python train.py --num_attention_heads=12 --head_dim=32 --positions="rope" --init="uniform" --max_seq_len=384
Each number is 128 + 32 x the weight over its row's rms, rounded and kept within 0 to 255. Layers, rows and columns count from 0. Numbers have three digits each. The size before them is the row's rms in percent of the matrix's.

# layer 8 attention output (transposed), 384x384, rms 0.39, rows 126-127,158-159,189-193,224-225,256-257, columns 96-191
106:172127134079141116057129124117192119102136104113139171114147118166180118139136128081136122096183143168077169183066158148120146200185178120177151130094148104193136180157086141105113076092142144105116095170110114068114139091101152160129158151107137141138100113176108141095152153127145138134
106:084161100170136095150152154128134209101121100101094149063124174107138120129122111160119115081140067099140150124131102097129084126099147169139099112169115145124089109107144148074173125155113127136178087092112132107148126190074146151133103112151162132137141021180098098103114100154169062168
117:109112149103056131138094118152130094169125147102128063112142122125134144150141101126124124140124159145186121111121128104159211114172148147127097075126091163101119136145076172147132065115131101145150072144153066098122183139136185181116185128163092063071097088136096144124183163130148077068
104:133220123100113127085085138173078121135154113074109104112161131108111160142122121181112098051150086168127145109115091125130121100121161180118108120142081139076109092119113160102101117080126149117194125141125120117145118133128142120155072113106135218112093133097139151137189054053138106162
100:083114058144154173120105119142106127132149118044150154106141142157109081145092104155141115099135114091195131168194101139159160099099158158086126109096115083138129128169185157091087169134105125146142111143108087141111115154130121124140121110090165081134146143124141119110130112182080119138
101:096147144129136128122161145113123116132167145135082137126139170117141164135113158097097077161138132087117149132116118163109107161164122121142142142151133104130106090102149072113141118164067100130197167185104143152033092178100177138097125168085148109117181163130157126116074110105126100169
111:081102181184098138183142173062183109165138145088112190089126075142106160161127140226117088166119146095099119154069125138120146137198119138153116065167162094144177092169114083134129168137148153118092114091134109148093112092126096137076125133125119130176148139137157139149104153092174119110
086:110105179112172091110137062171090185094111132146155095057140122106147092134140125143104114125154130148101120125112198175177096176169149130113096139072131102197139170138088173153115160167131101128148132125118124147080128139084185100094173107149095159103111126130111164111150124173128176108
108:132158188091092162160100150129128155122088087126155146096155115137095163167149085114150119070112117130094121134116164112136156165146104206126080099162117109132129094165063173139123118130118165126129101111060162156151039141097109144147151138188164138079117126177126127184117108123147134142
097:147102169139154142124167133125140139131173128123108135128082178102095050117103106137066099135131142100087139146123203097067095120170154120167083144115110096157166125115079165131084106073143173164127108136130146139175083099112097117133108132163102110105157125165154073189129075101174176172
099:134122136093135102102123140097144182142116118137119108109059154111168077083115098142094074152179140160157117091055126224127095130112134098148138110158129132160111145110162069141166148153200162091117125150170075102148127060092171147108122040153100159103153140149166151105158098153107115163
100:124134140107121124147090151140166136161140109125109105200120085153145122164128094092143120173174143152163158166116073127085112157118092107103165109161119150122108106175116140115118142107149122150059171131209149109113119164125053125161206101106192112025111187141139167099132130146111104097
088:131150141136167079148176179111158197131135175116107073064088134149128105100129191172111111105127100107112098145141106157104110171149148043173198109101119158124118097073101124126101078086166088095161144136205164093165137168091184102092128120136135145190188116101135167053109102061112166141
# layer 8 attention value, 128x384, rms 0.155, rows 62-65, columns 96-191
111:150141142111090091094178102154081112143124102148110069138123136150140147165108139142115124138162123087077096113151144094076132159105149146130179115154112195219148160114149081135124175142055122136101143181107104143152158122128087140062128116111090149179154161090125086137141105099103149134
110:181117166156153113200153198112089125169141183147126114178125137139147137082188133139139124101122066157154156108150106116117112150131163114137124158132149066151073088130144105111152160117156152126156215091136162156219106127143084110130114150088131115112136099145168064153145114111141125139
093:146166097132128191214142138114132117124141170123097121083099100129103122148108133110144150120156126131129169148163124122128141137136110114093119177104149175132126162146135140126194103131150156127049122088192180126167061119129136132072145124108193102094129141106126174172160131099136131126
099:144115118123169131108110139146129120079104116095068102168119131099160120143101140120152137114154138124136145140139141116114125132127181104140142030143145101069111170146140140161191128100108162093110102081063169087187102120084091089140105137113097142122145126108152097082092118137104149078
# layer 8 attention query, 384x384, rms 0.135, rows 192-287, columns 96-191
076:165150163119130127149131139110086146150103107120105113146137137176132122159104117096119113154188148102115135102211110093113150085154140108105095239113126137164156065133107129102101099108174114116078186192165175133107104112109079133080130138130110100129174091128149146177172130138103128112
080:133144134111146154084157119196101133097095118073084095126145136180098129160096136095123132118114140125063158101141139066143132116168112167103134147142113151101168057152092102143128082157144110112092130155092081154116081105143136079076124134135112094118161154138129134145157100127118158137
074:108101142140156148109153176161211101153163140100157168129118126128179087117098114119092162158154182124102042051153127127086108162118173126139106040098182123108149125092129161167158141133060081122156148108183158116094107120142105106118090102085160141137156119069200163203092134134156146147
067:093171133134079075202085197166097177163191127177088063106114159135110121215109103138149129155134112144124076112142091072151136156149133099114146154137090085198135118114097102099084112099078068132062102096117091165117126124116096009152149104078131060086124089059142128117146093130100151115
072:063114071126095146204093134140111121158128137156118100128090117154123167102143108107158163105162092116133151098129139124214124178178192122094131149126143158144168100126107084078177113134159155167134151151066154185138111132163056102108167161059141108156178141169130146157160131126095141068
076:164111125119147121127135142167114139088158132110110192083110129181154104133105169171177153111091087139124132146148137087076093084125071155170115120113148111147103193093117102145102176131107108129127157109158079132138135069099176060151125126096135095127127159114122140121106056125135123122
091:191105124153107192111147149191097172143064085051099188171150126095121179054149153088140135118115129117101077150072121130158145159114123116124139131134090150084113074139122128109087149151156175163118139186123149122107117126096143066096123113155120130108136106113139094073144139119147132124
093:094139080064133072192051151094091130123129122074126087071092126129115121135111146105155133136120104167157147137188136130108107114172169123095106103164161158115109110110142103102135119158091146099153118143110120178127137141152126119114137120123141092181121157159124168182155129126110124073
088:105155137132100120126156120069121135196128122102114081143133138139116127055181118077109098073126129123138130118108100082116068094131179135114144091134103105076154051125119089147062082128101186171165139102109149096121079175171121133155064125131148126091118099155144080113162146122147130141
115:196170103169068181117098099117122144132149115085127118185143182137105157114139127134095137131166150120106114176156110122112146097111087185120166170158054131147101075103082126094141137064159118150092152186081134171114157155148108114140131092087113171129117085092107143160121122133142117117
116:159168137153152171060136113082117188110120104155202241131158133106140118068182140212147156120152146112127127114140173140080155140124118139089185099115130144156102113099151160189104147106185138154119177110130122159161177143111221137141149142159220101139115085139154117121114107153128114110
110:135151123109110117108102140120131069140153135077101137142172138135081124108188114087092130104050140129107112145120116122096125122125107089147169118133137110066150074081134118112144064128114221163102075190147179100160096079108107116090072086141112126111150128143180133141119089102137113152
097:113097135085145071087081088092128163195102148149103070167120171177117179066099136130086067159140134120143106061137146118165160211099188133135108094188128154059090146129151109135065081162079125125095105107091068093108139220069154103150098167108093098171099077107162134182148143119116129089
094:122143139107167175070202199159148104094063167136089155148082168135132133167116113175085108170112163077171101137093121136096088118166109122185143205080121141142117149149129143132120144132143077129136064148115163158152163113186098127116146146135081084178184109164131163152109120120140134143
101:137142165106231140079132082081028197158137148196150160173049201126118144145130138135130130150146113126172183099173149107118092146112110130085075135125154178113119110142135134171122097168180090129133170101156117091169127143105167112136151135115139173108117110157125114129132185150119124126
099:117126138138093135141093130126095172153174119050122168120149139082168106146143113098164106124107131133093149107127106130061134085119084109068074157126081157154136131134152186107163168119146132086073153084090137173084074087144123101156129133169177134104180159136152096154156142112151107201
077:186180148134129107131089196095158127078041148134050171108128097121111130097120171187111164115103132104135180118114158172120097082167151114136115164117097137146112181123115124158153115116137136152172079076161098103084181132128092201194118138133126192118132132125089157115103060137118134082
071:184169129127112123189123163063141162166117087237144121117179088119102149108135138125147101112133101112116157133158127080072134108120131101140118161099087125109120082102107154145074060167136191101162161121174126157104124080092148202108102142097139140136173121155064105181138151167121131085
077:119158157116184157168168132110126134155161146116144176199117133119100133176132115114148157115096114102092150161180146143182118096142102087092096113114152160161150087148148093123107139117128121145070152199106152176130120129185154143061188116082122056133118107034117163163049054144118121171
061:111121142117155091090139129146093129073140170176092137092124107126141132175159089164145121101134111183083116165038134166054076113127131111171126179117149135125107122152116156113138073123137153117105140098149106116134097095107192154120117143120151136135122090131149180152058132144151151165
070:160127126090128104045131098106151158091151079179145164084193088124183119170143121174117113120121109131157172162106134067148100097143079158163170159128153171132145131089133133078147174124194121077123134162146118089169145096138112134103128181177196148086139153167067186127101142148120120114
081:171129146068178108140137123126046169131109189127116099109108153069122084112155110124167094163096147099127139159100069168108142127120107159129107071148148098111102131163101170202138151184127137145081076103159126120153101108102132132141037149114165135190120126112167077163096111103152110156
090:191104125116067140194136149105117108100090088146135142178111154196139161117114141135071139133141133141084108061110150126088132139135151124152095166144080124141073094154151131083096176082145121168235112150126112136111086140128051106149142053106096112099102141123135112133099123153125160173
096:126114154087170133098112137113138119082105139157169124085103118093116150138124091108110120183141131163159131160078126097072144124162138147145067124134181173140130152089131106151118122162116145110129142127142085127125067118064159116108095130129127090146103155117144071094123155112105116193
095:062127142125141114151151165180123138109150098085116128147145157137091178158112136102086183088161101147172112150151176109182103159133152112141097139118132132141121161181192124062101117135117114104196125160112117162094142137096133084154169129153148074105097122154162139114154083128092144118
103:156114155137163146130126105082164071151073130126115127180131216135145156135094086101078085131109135110120066133163110127135107109109155137111095099129107093087114151164124170146062057121031135114167130163124169089068084156146097116111163104164165127024131122173169099103167102105118078186
099:105085162137096112146074124162104113197096078144137108174146143142151091109077125107155112125121119088138162105076090156117139094146159110138093124121124136131138123095101148099147151121158140086165158092165102127114126091159099117139157151131156125130158174145096118151129115120156104103
107:068106101156063084173101147248165127215061114147110074112156182090177087125128076123111067125112098098128084150101130176119141137147107130169123174108056162145099139118149104141175136144146064144145152153167091146061204100090070170122146118137162087094143122110111064112129164104124126098
098:143129171130158114165113134099098139126141157193121110077103103177135119174081150137140128084148148127186174100137125105085150116122104147087079070110141142191157116181095110164160151110166186096176168124158153099157095092085149088183120135078126140106109145075137084150128155138114137122
094:100064126134070101160170188114146151156117115130192054129139116054125127091142174133111110134095172112167118122151101143126134066152128103169147106125176136145125092108135169052112101131107126102105112102132054178137105141162111153050098118123149117224144167118118083170127157090097101089
105:177122092089107186057158104032157130124170147144133071125169134083126140079140126121149132135127151122134149110168135112124074132135087127077163166139102078165195132137124146180151111110071170127111091108093128078097110095165096070153150141128132106139107118130125134122134074130126133132
114:092118157131166124130084154106080132156175133146148130157103158038118144136134132137102111112132159143108111160123168090158139118127108172110137091152149178125149157098128137159155150113174132163124135165124120136145123062097180122152131129157100185120118066097144131072124106135132143099
078:155120126140043064089121146169127118158086124130140184153161084113152132133172099128086073089135110179083132120145125147134080057110078138066119120074128158080091135134120093123106171134091116152121100189169152103149125108128133159113128138137111025110111115168133151141055129133137120145
088:115125102078088054097129106143147120125099165104156140147137109083175139159156124079149073102148140159054154182142144137135087120162107167150134095076121130060140074149125104143155109104129161159134127194175155140146172135097151139121099121164096081115157120134160173100076140106102162141
085:084128122126147135113098131144072125153097118093162158211166169109148119186162137088155171125095133101142115096106088116141117126076105096115120085132141120140114135148113100133171152102127049141158140107094129107066116106166113033054101083125124081156135117145128152120104125144065174098
095:125116092064060090111090134136118111138164133146154105085072090090154142123159134112134123091163170158103140166125130144168073159155098133111177145079137120079123146105099080116125140116114150119071148128156108138182139110067101148171117123123139034191120156129078090104101116127123166107
091:140134131101105098068107129108075143106131174151113157044102115199169107082130146162138140106172137153095148173149142093152136140123189155143089109174132130131102131104141071127068151085154162150067175093163090108165158136080108131165107117105151117125132139114138123069129043123067136162
109:140147137125178163102137129114098085136128086108131082083098097135145066165080064107181088130164179148127108139137103098155101096147137143116094108144147139116233106118089093142160100149175135080123145139177128091071095079095091138085108132121097164056116139123080128088135090098124093155
095:173127134126133145107156123123102109155190099061124116173175100118098113114129128105119107111086117131156090111076123113143025188100067138114132137120125112141114157093097149134176159150150140150079120118117189107148121152119095078103154131136152108053078103131144154104195105128164105145
099:112125148118161123182104129119104128128186178153093115138098145108166102146083157078069078123143135153094126159118141145123204149131144129171125155097137151184112137168167143162085139103128040154105118126076139076137149066151158215180136141114156082123134138125099146088142144123121130106
096:110145077143083115124158129116163212062156108154116123135179162140132100092173151098108168117152134074127132121138169113134105143111114129096180074127148143143124132119125102129079138137118155158106148140124141132137104111184136161142095142124076104118155109125145133104085170110165156112
103:136200124134100131086111133067119077125139142145192131167147148111179101125119151062095129114128122113130122171154136108161081175168141168122144063136163146043168094093081125143143120142099155142127145149149207093133136127174116125177123107098144102131167105078068172114120126164138123166
103:116124132087144159113132160156122191109087135125193177151130097079134112138112094188134109185135134102118165072149130196097146136141122065169082092118116095133063161102185110149162058160105115131116141106079180128138174172068110141093130135136142116124133200193110045143134114144116083155
096:056106148103142125085087095173169102109079201164134126162134118182155084097157136121087134132159158085143108072143132093088106144142153101147095083113075160180112111128171151095110089172131116119117130100129071076132134109097072175092127145091094138111136126160146194110130187137137135100
113:155168124109185126055130113123105095096191125168140121103142120175099070132116120144176128125119112083109147110125093136152090063118073155182168179099180140129185119148160108151078149106153079145135125080103050118144104080158182065114114147117144139152175143133080176114147094132162176121
104:132121167118192117117132113139173160128132151129137124065140149149148128136149123178135100128068132135133131141106086137155163102172105164175131186085115152185087141147174132113105135128144133118160143173198101081115148111156168160117146152177129156127144152158098185140100155122118098165
100:124132104183139163121101179145209097109075112116102138127115099196121114123133104095121116179139105134154189104112121097066138082113140137093122118175130148173121205128086140123176144130119134122109126068160123049141152092194125179124112155181152164103139126117105131167143142121110132157
117:138151118144075117131111130108088147149173110098111119177152141123112124143116104089095107094122140114140079121098131104113093072113116139135133128096098080098133115114140134137159237064047159144166153111067088092114075108153129123117162106145130175169116121133118132205089141143169143060
074:191105160161078121090144123124142103169153150106146154139107097175115090107110109150100108133114110155125122118086115131159154108083060089091138089155094151187153148157153165146129103124096075150105111162127092079153082099163156092088167077106044112123129159127125086107185072161173110110
085:173105135139105157147188168152211136157151148112158190168130093131162136108141097130110094151106104100099085121145151151139146103123056092067176081110123194135104100185119119068141189118092150118139123183171113098152121156129132179113156120081097126139109098190119105132075166177158131120
095:150174146087132077163086156141052140128070194062103142083127127106173091166198122058093110104156117174122139214137096138099147087124136140146138172131103153095134081146089173142085136082120181122134136116167114078167102137154168132147134133116154090146138084118170135197129132145125157114
097:141119155138148113120154168209079068131177107137066112163158078187128094139098100111145102132149170118124147167133160130167075135076119155068116072107115119148181131185139143094093133156108165090123147109148065132132116129153106155123118130093086145142086122153105128078117135127159101107
097:130124176165089117125104116105130123179115122155126075140150063128169153143080088150190087104162127095096161138124128101147087100168107140126111090100123162171154122129117074130139100185157121107111121142119124127160128140073153162109097169074150193052135157079147131121110178082173104092
111:113150132186185146115172151127083155130135089138105130156160139150146105129104158171145131157132085069163114137122122065136135090158086140142174207083097124129114133142123111115113164099144142140126154144141142144128163071118129119087184166189091135161115132189150173133130136130188126156
108:128051153113114159163117137177112135129039120124111148164160169128067164150128155148106141119137108112147108060071152151115151088127138153188156180131102100118077110107114072140089087107180084218197136117098084122113129145117141136155100110168109099133133130102205091200174135115105167114
112:124136198069194156079108114063156100124148174136170127108098103099149100187086130120145109093119131127133177157168127148190118167143164158152110051146137152156128145138143146183129139166175158092129119084156063144118107094069171169150154117121169173128097172131112139180158110095160104139
104:126116099072071129132152130180135138107168174130139153159135169109145147066098168101133113101144095101128103132104144222164159177145174151094062138163135133159081097162122113078156144094096133119163108137151133125133185184143153154145117079114186110185141112095104138136131144138099159124
107:164102104096054123120152182131097111145126141112128120075137178180100123090170140149123136088136136115097128119074116174119160139140144120128121120139138134108117103121133158069112068125074125162111125130072118176107135122145172181163120110075139053170148133136150153151097191096113134154
097:232168143133112159119148119107133143141204156178147163138170119078156104134087104118142129161127139084103175110141150180142103128157046125071162147133175182159148113129135184094071129133125114123154175118068137149114109136114140124147190143120111093153140159199092082081146130112138120131
101:081090168152024135122197179156122077092159101052088180234157120179117107097125119152130153158082119117123081156083144129136126111128132068135165164095102074125113108134100077111106228154075110104153095137139175110118157101140062091115101128183145134085164157113148111137127107140149118134
110:181137154115137115116141107072157123115153140104134071121117140179136138110116130088125120148171114081115131122142143107098103137193096141148113119116142099107124153123129093125144107126113156071168169182202186173094096146137099083165115136143101128088156120202102110078123131122144111155
102:119129131154154117159137181154108099110095151191149136138089135157151056196130111078173114102119175144115091176101094145140170121112087096119120049100124098148151140176105064138116112160159123080143102114192086118174117139113131136116130133121140167108091166115124155142173144109114118097
101:186164137117211116150137056151055127107124103106108169105118207148138142144145163160194165126186116107081162115127176136100155185086135138148168110148172133201107138111130161166169062164109134127103077134115118084224107118123107076106135117174144116185134102147115131097156146174121136182
095:118117168132154139185112128066101183150148145083132175121146104107139085173155135110140157049134175086100101116207112092089148139142111139086157136131154138145173130168140159139089112150136146115105190110160120108095078103108080086169137143136097104104069167123156088111089082135130174167
119:066117109123084096058139130106188095102118100138097172114116096116136104184124151132130157168106152180130165183168146132170093121128072105096132174134170145132129077184113083069204115146159126127133110163129069101144142131080115152094161132138164109062111109124117132133090104169129130156
103:144133149067119150168105113187149174126117154138121106144098133154120135225114151125056121129121143174093171160133132156176130172136090207133097152122104119172101149189092111140109126124165155116090139177097084090183159153128144158154120132160112109127122099130102183141088149139118122127
102:109114137131140185153114142127141077120099111116147190174105221160160124182125144138141146121127111110173133155126112142064091137072091129127081115119146131208093117173123130060184186077085112130161129142146117095126199112175134130132150123128120145168124108094094030161140108149089105126
100:095086132057152192165124106189111101074111155178113099077087158098146123184103164107105117106193111142078178135112155126150077123128119168126103155123114173113118140125163094123120206167135111130118106126137117117113137101101164092095142141128137093153077111121087105095112122133085131154
108:040097118120142139091088129106117100116121117198174147072112104120150152192113162113086128124161058148088132162097157151127119209134189101177103102106162200175098149148134132126163126089146113164175180105118086128111146146107096197176118141141144089137123160090138180167088131152099139130
104:093098121090153122160104090163087079143126129078144052093115080191187119119038079188138088132198198143182154143131144129164123110169127144139124113157125165075132127103112084111152106162155165090089149069129116168106176093046129182103145150109083150142134149170087078108188087098100115153
096:089145130145150130130131030134145088116139086147110171172142123129154139085085095118189106141183088077110115113105134185123089204121105084086160095126098076167155139162132109104167174138133076094123111098142140148103117182140087111123110159105091150145134104150121167079134173054124125133
101:152193100120139105135128110136141086135146103127129095139124164085168151075154135103065165113179112103103098085132152149125186164113141159124114166124146137170194136153104147103127138083173146155071167047078166128103117125079171178087073128118139085154130175078078115131164160105139137149
085:091173133129136123095134133083141081148125125086122147123134161137135117085167137106099107135067114111186114087149135123153156122161129118148165176122144093086118079113124111126108177148119133096104119170147152087151140151130172154097115062129169055114142126166172053051084092108165157141
098:087121135086086138143166149195098124097113126132123088142127119150144141144126091123130171142120111130107132151082173182114127165143154146162131139140093120185101089135143147101166169138144093159092166051152141133137198121157110109128163166139122144163135132096137161192140153145120165066
105:154162103117094168139153144145126151171092135065088044112159181120122092064122092151150044158148180170082154141160085133088108136161114112167117119093122120067159114129179159125093160120097144146101144106089149152145137071129107177142116142116159100137124096190084128114139055129160141116
099:218087113095088104130136158142204149094160170161154129053125085204114132062128133122142165153113127073167109103084134094098130138166108124166148121118180112106178164152107162166083058173041072133182102111194177101175168139159133135130064172118100095123124120161133217150113142141114166154
100:129095095115154092130206146138079154112190133186175106052133113183149096120155150119156151095121118138102134132157064150155090105112123104108147104157145107124109122188148160167092101093120072131158114118108072163116122110156164081110172049095096104130177121160157154142145104156137125171
108:145154158075070124072076101128154124136167131089174119119123117167120121130106084134191122093134133091145133120099157127078131156143129178102116108129208183103078132128155143178149173142116205113138142214180168137143124137126139063205129146125151101170131169061139068088158150092153127134
101:089161188160143100096137147126140093133110136132124086142134124119138161123156153126124162127137147144118155136122130141138064062117117106072117145149174115116143101105064111203147057156032097110096123180161101097109104074136126144152122131118183109140136105109126123159099101157123136128
098:181172156134086060201065128148130135122164117155167135131123183123131127134089102125089133031112161165077144164097137129071057122161071134160186102133125111127128149051090119133123194112060157091092155176074100124071107123107132121121119131165140115153138149189113144083078159158115142191
096:135142179127144178102139138135097092097136133171129088088067046118130134185102133170102183174110137107152107128092124157151170146144083101111161181124170135141160160147128096162121124172156148126086136170133078175130127129115099145143165150098134081080125108063091124154114102148139183125
101:088111166117088155141142113190186146098180108154129177116086086068132120119120094177055082139106129097112057091141145149142112090148087106111172091117092162075068154148121106135122154134070150122134143149159122110131092114153116166121164128154119138096049123172083141111081127152131159135
116:131150200130108140058146190172125107146101100104142125147098111072140079149146179091120214154117113119089153197174127169124163126124125097142125175142137141195139052173094148107121092112079141164096093140102073111159117122118107097103122126101118061163128118107081079158138047165107139064
111:074105146158142100109158122160161125108189135100132171103128088165135130071179117110126082145130120108149094122076169136100123108161079122111136048076175103085114101127154106123166166197109158130175122155134146105131144147121106127115112142154160147141150111147160154083063142133165140133
101:128140152155126158123093131072151136098165134142124095101092106134179075150129070132161106145167118154167160139139158105155124125147129145084111079111158210105180170110158088145129132110153163102063120130122115157155136134063143174107120141106074150087125117134140187123138123101146118160
104:145115199128128104132080132055063121116119113107093112191170132129096161185177111133161136138162142096151105126107137066151104163140125154147129159150094132107122098094147108143176188120137085102165125166108156116173098138132079095090168090137114152155078133145185190151113118162155141149
100:112084129108138128130115108133111162135123134216149087150141118190129167109076163160138163130199109091139158128056137167151106105112165104155139148149140124150129118143112068137170143178103087119172157098170090132132149146130135077175145125151162098131131154145203141169111108110070166149
106:143151155083163056152102077132115137096090166195186093073086096145161083149086153115138124087127134144104118104192177089148135172156192125184088095150120168147167118114139096141137099175121124099125119128205131110094046123061121115125155123078100113133131146120141130104140135141124095101
095:174103142073043077191101174152094128090149102098169092095137143092139131105132198067143183069149149174147179151160140146110068158109119179123164109159189174106118100171110094131180067107083123167103097165134139115112113156163090134170064074110102118164124079158112157104151106147067134117
102:054073104121159094166163065155086139172091103129255155191111084127141180131134159132178143139144123099096147150106161174136099255150206137140155104109122127074095192086183121094218145111103116099096076125131151132148111117134067123178104123150108134100150127146141187118117099155111165069
101:170099173180136095150101127145141097087114118181098139131109079117159134192076132145151109118182116146062094129160142120178146108137097132094113166149095124141129137172149181129080083121090078141166186147115080140201133108110066099170153151087122151080156158129108156123113055149173133132
104:120136164107114176146214167107032117165099144127073117147152134131143155114101105178168115120132103095075151136121131175037157077148130127121077122110092081116159143148082121082132117121108125102096120132141170115061116125168081060097159143135173200181155120115124160094101127076137072128
104:169117130123114083129098131143071153164173099114150113144132160173116140108108145115099153093145110126129104143055137158149129098149130138155123103130158094127143157112132099130141083170110131117115144140124084139126130162171129078134131130165115143146114119153151148076146200096102124168
104:143111102149121132202108160153140083148111103127101129143050130102055142136137156111132122110115097157048141070029089111072134122146165155155139128137101078156088149133071139111143129147106138170165118117203122113102174159182087099141129112152137115035150077097166115222136111168119118103
104:193151157087102044112117059104123137202127110126113083087092125139148159092112133122106161085108130140151144144114116128133126176125083124169168168144069138206115191187141133099120129170128129081124172236191129111142124113087105122146134123166099126159139198067146121086124113091104132147
101:095143112119162115114088117107113097115150160169134153088066096130171135079169172083103121133153116072120113138133079166176132186138114173129109093117127183159084094149116135163185085149140122133116082098116084167157119157078142121108176152134108063118143153078166157122144179135153161123
# layer 8 attention key, 128x384, rms 0.131, rows 64-95, columns 96-191
073:100049145132166139151096129150113120078097097172197186151096184103160137063173169142091154167143166102172158109083127159141161146111113151103112148114094066114137134076152154175120139056084102124097167110112124141107184100161118110131123155140189136102121129151190131107114072119133151129
082:079163155157128125131098134162094075124136085107031127168095167077122112106142174194144157109104124169175149176117129173120183091096173082147121117137107083087097114083098078158104146156130156169115154150120169144129187062145112097121124129120124173065135188051170125095143107121083134090
084:105074078154118129111130172126159194067178190118168135125129058114142162154112116163110127186122111121125172134122138075146112137123127125094140046110053151137162116155138167166161199119178093158092119157074157098117174107115064166138171168131146131117101147205081129114100093149125134123
084:170146147165140103082117114159078205111163130093075122109126092166118136069122114072130163094165128129128137159112090218167142075141179161111112125146099107104119084164098100131156041102122129134095156135097122145113075147167129158159153046111123172047144147119119110223138126145141151088
090:128223166135121144089147108127085159105174128138129111150156204132108168108134138099133209113075138170116127124110185142156129078164079167139152173110100125127116116142113126144105105132170103143087136221122082096213141137102157105154137150162138136133190111146120116127155142144139150105
112:176144102131126141116132111157194168144148153143173156104169174144106095146148122113119068116116140110132145128098131141137141214199107111113128121058201176139089159145161101123127102148130125146114132117163102167169119140162110127166159109092132083174158066221101128131107095098178086132
095:161135121112140077082102186127165093119121126132137170154131192157187068092084127080139138124138127142090106164093114095171145105089188131108116115146134128150107100105129141121132095125142161139148128114162088163065112124117141126106097097118137109147164182121158106117164142087098160110
092:076161139110083170047088089130159134168148146071166127157099087161074129140112120163147174106089109147129124089132117081105140116125130161122123115084120098119109112182122151099133076154150114150137103159137158113123049203153173117127180188104159172088164094089149156136150183152110114124
117:123149118163137112121092159145117123136120108087120110125051163098085135152133136075137150104123139150121158162110121141107168155102206125117134159222140128150128066129106144137066036115109177164113179124164123095128122113131119106111124100152138158135077165102176080162130099131088167146
105:147132120115109110138199080088135143136142132194114117137091159177126136190152145119154147193164142135143082097145095054157121185110104111115174115147169173149112074104128105140129103172172176172078158132154157093132000151096138098106105108142136107076102130065153077137137083135158092171
107:157182026119108051104158113204107130126089124128083168093125140149169179107134156148149112070116114116116104117128157160146144061108138109173182104077152099125129157104139159134131107129137096182174116151096202129165140082120143138130076093139113130150132092093115134121122104122122141120
100:074162096163083131010148099105127145141164137112164141139130109149121075104103121103171153087100146171140130072103136120149147080141144112116135082134122123108140113081142111113110106113160176147143154126127148109158096146136120160092171155128136099158166138166185131062196129147171109143
107:108084121114137143106157122111106162119141106145164098060155202201122118125098154176192140139123134088066121037094123106099116119142175119138100159150188098167072127126162139099120114159101142119140101158165171090138070186148129110169120142139104063133161122130097106129065134122075148149
106:122113134127063147170160121136073117149143168107111135112086187143115090079123221117121187168132079141070127106116121137135110074124140182128110121103110158189149088146098153166115117078145131127148143135157135167144121203164133161182128115152152167137083135084128118201160104132111171138
099:089138083115146120097069110077111142113098157188170139114145220137152090144133094118128131163143183135129137133151132080160150147108137152153119051140131169103115164101131136237138110117104111157143096175059113129117139112122171122159099166165115122106098102178106087173133102117123112150
105:111136165097139148165155110121063053204107076123113125087146094104150140157196147122116096148117134155106175125102116169076096127095160144164109185148094100131143151164154101123131134120170139142082101126083137140160168134186129109141116148146175130143146078071131109190114091162105179149
079:089122115141095149128149196114139172137178107070139093151148177115102164144179154149113129120107179142121214180140154132185135068143125154086065137124107143144095074133110082119146170142131167096154176121110145122155140131088095130175132113158103104145132096154145077125107113128112211128
076:171117069079115108186125195183082124138132126099117060191132137195125113116163127121119149066078133146148135131087142148150143129137175167140122128130120127119127174140118110116100175100123114104213164032140107134154092155124084054169121120148118154129126121097098111154172104118128108150
096:064104116150121191128106122184107108136147090139135141156108143131147127164085112126148163131170142173127129132137165132186129147123165109138127133101092168165133142126150051135160112157108152124137127136104126116165132073088084197172146092114113145072181121100114143140102121163109188102
094:160130149096128161139072145056128133164125105193143099112164117119197101106103078112141138184185114099104114101173135137051132159161109086166115156091142163127103103141133117123122051128147099109076122145161120106120094174108121126144152154114095091123169116171117088101085155133141108187
097:146125133102115126092159131131138129065134156210119103141185074179111132168141078170172128159096143107093135114082086082130123116175092145135110112132101144087099123202193132087128135149164182085102158161154128123108113163147143139097080127112130088162181108103102159119169126100155099090
093:172123186150078181105166076109152141143119112131171106158160117170176162146063098197089160152137127141177066123145142132129182166177135093156081085138141144081072148156129116104156121105172118045101106130114093072122118138074154169145150091110142128103134114112138086145098155079121128103
099:116129052143175140092131155138114076178160115102158096139090136072111153127148141182120120156068092175159199161178176145108123073077109101135107126184150142147120111153102151171182137123143110118156105156105102082120117134106160167107119098179172126115066066103149179132138120087092169086
107:114083097163124173136137156165167132123108175141152124168166114122117088101132124160126143090067118061089092106096077123123138125150070086129134133085064186122085151094155131119095125100148100104140099141168152198091137120168158109111131149085142120112191148145101146144141127118115098039
098:073071121103145154140178193123138108119134149186132140089094123081138133107090176117121085163163156122109051221105132116113153148099151122137126100207158090150102120119119149122138163099117144153136098152140131122153191031131096165118105104118107089206055130068133131114140070211073149139
107:147162214158172177056159151105124085087123165056151132077173147159228107125109118162147057156109152116126135077114072120120114092149108112153089116141140099155144161095107119093168135150135126152125156086109114165067163124156129156104180139158176130124176092110134140154135131115184176110
105:058111139110112107137171145177143150117147111120113101127117176118103117131114123095083151163073160174148098143148154110175097133103172168142107123117071160145078101138124104152125103112117104174140171132119161160115155138152123119153193088140170099091060124116168164184107109124143144128
105:086145119145127143073174122116146111144135138135115103128111153140071159127161183040082149152095124189100117176132087145132103116074135171130119175128154132120139119111068100114150149135105143163157078116125120134112056105126117188093176133095125123136143108129116113127138130164150122166
102:069101161133109091133151145163133152158146061178169118129107051109099134110178136171112175124152116104139089154121127164202138153098156129126140167137137097122171092112094066096183134120106096197144115182109129135168074149052165130158136070130134125095149157115177080209123112159081182046
098:136105114124192135141157135128115074114135112150128134157125103088071153151158163059169115152107129160125136100144161148128164115153112095123086150126096151138105128134090054146149056110077176157093111137117181067109057192087147135158079122121124086075146104177097148091155115141183202074
098:141097119133102238111149155099177075153103163180163139117109071156174098082136117085121101186127134026194081127141122140137162182166127141170170152110165171144145144110194097088130099075170064192115100080123115164081142143144119135095132171103108120118156127148142140133077105105161094193
097:130020150113185133132132137141112153179123099116121129139144113072175145134093150138149199143101155142150133118133132095139133150134138137144162085126059170150114186104143126196119171146166117120118121119155126128145089171108122127159071117156116182140091149109147158087160089150062176085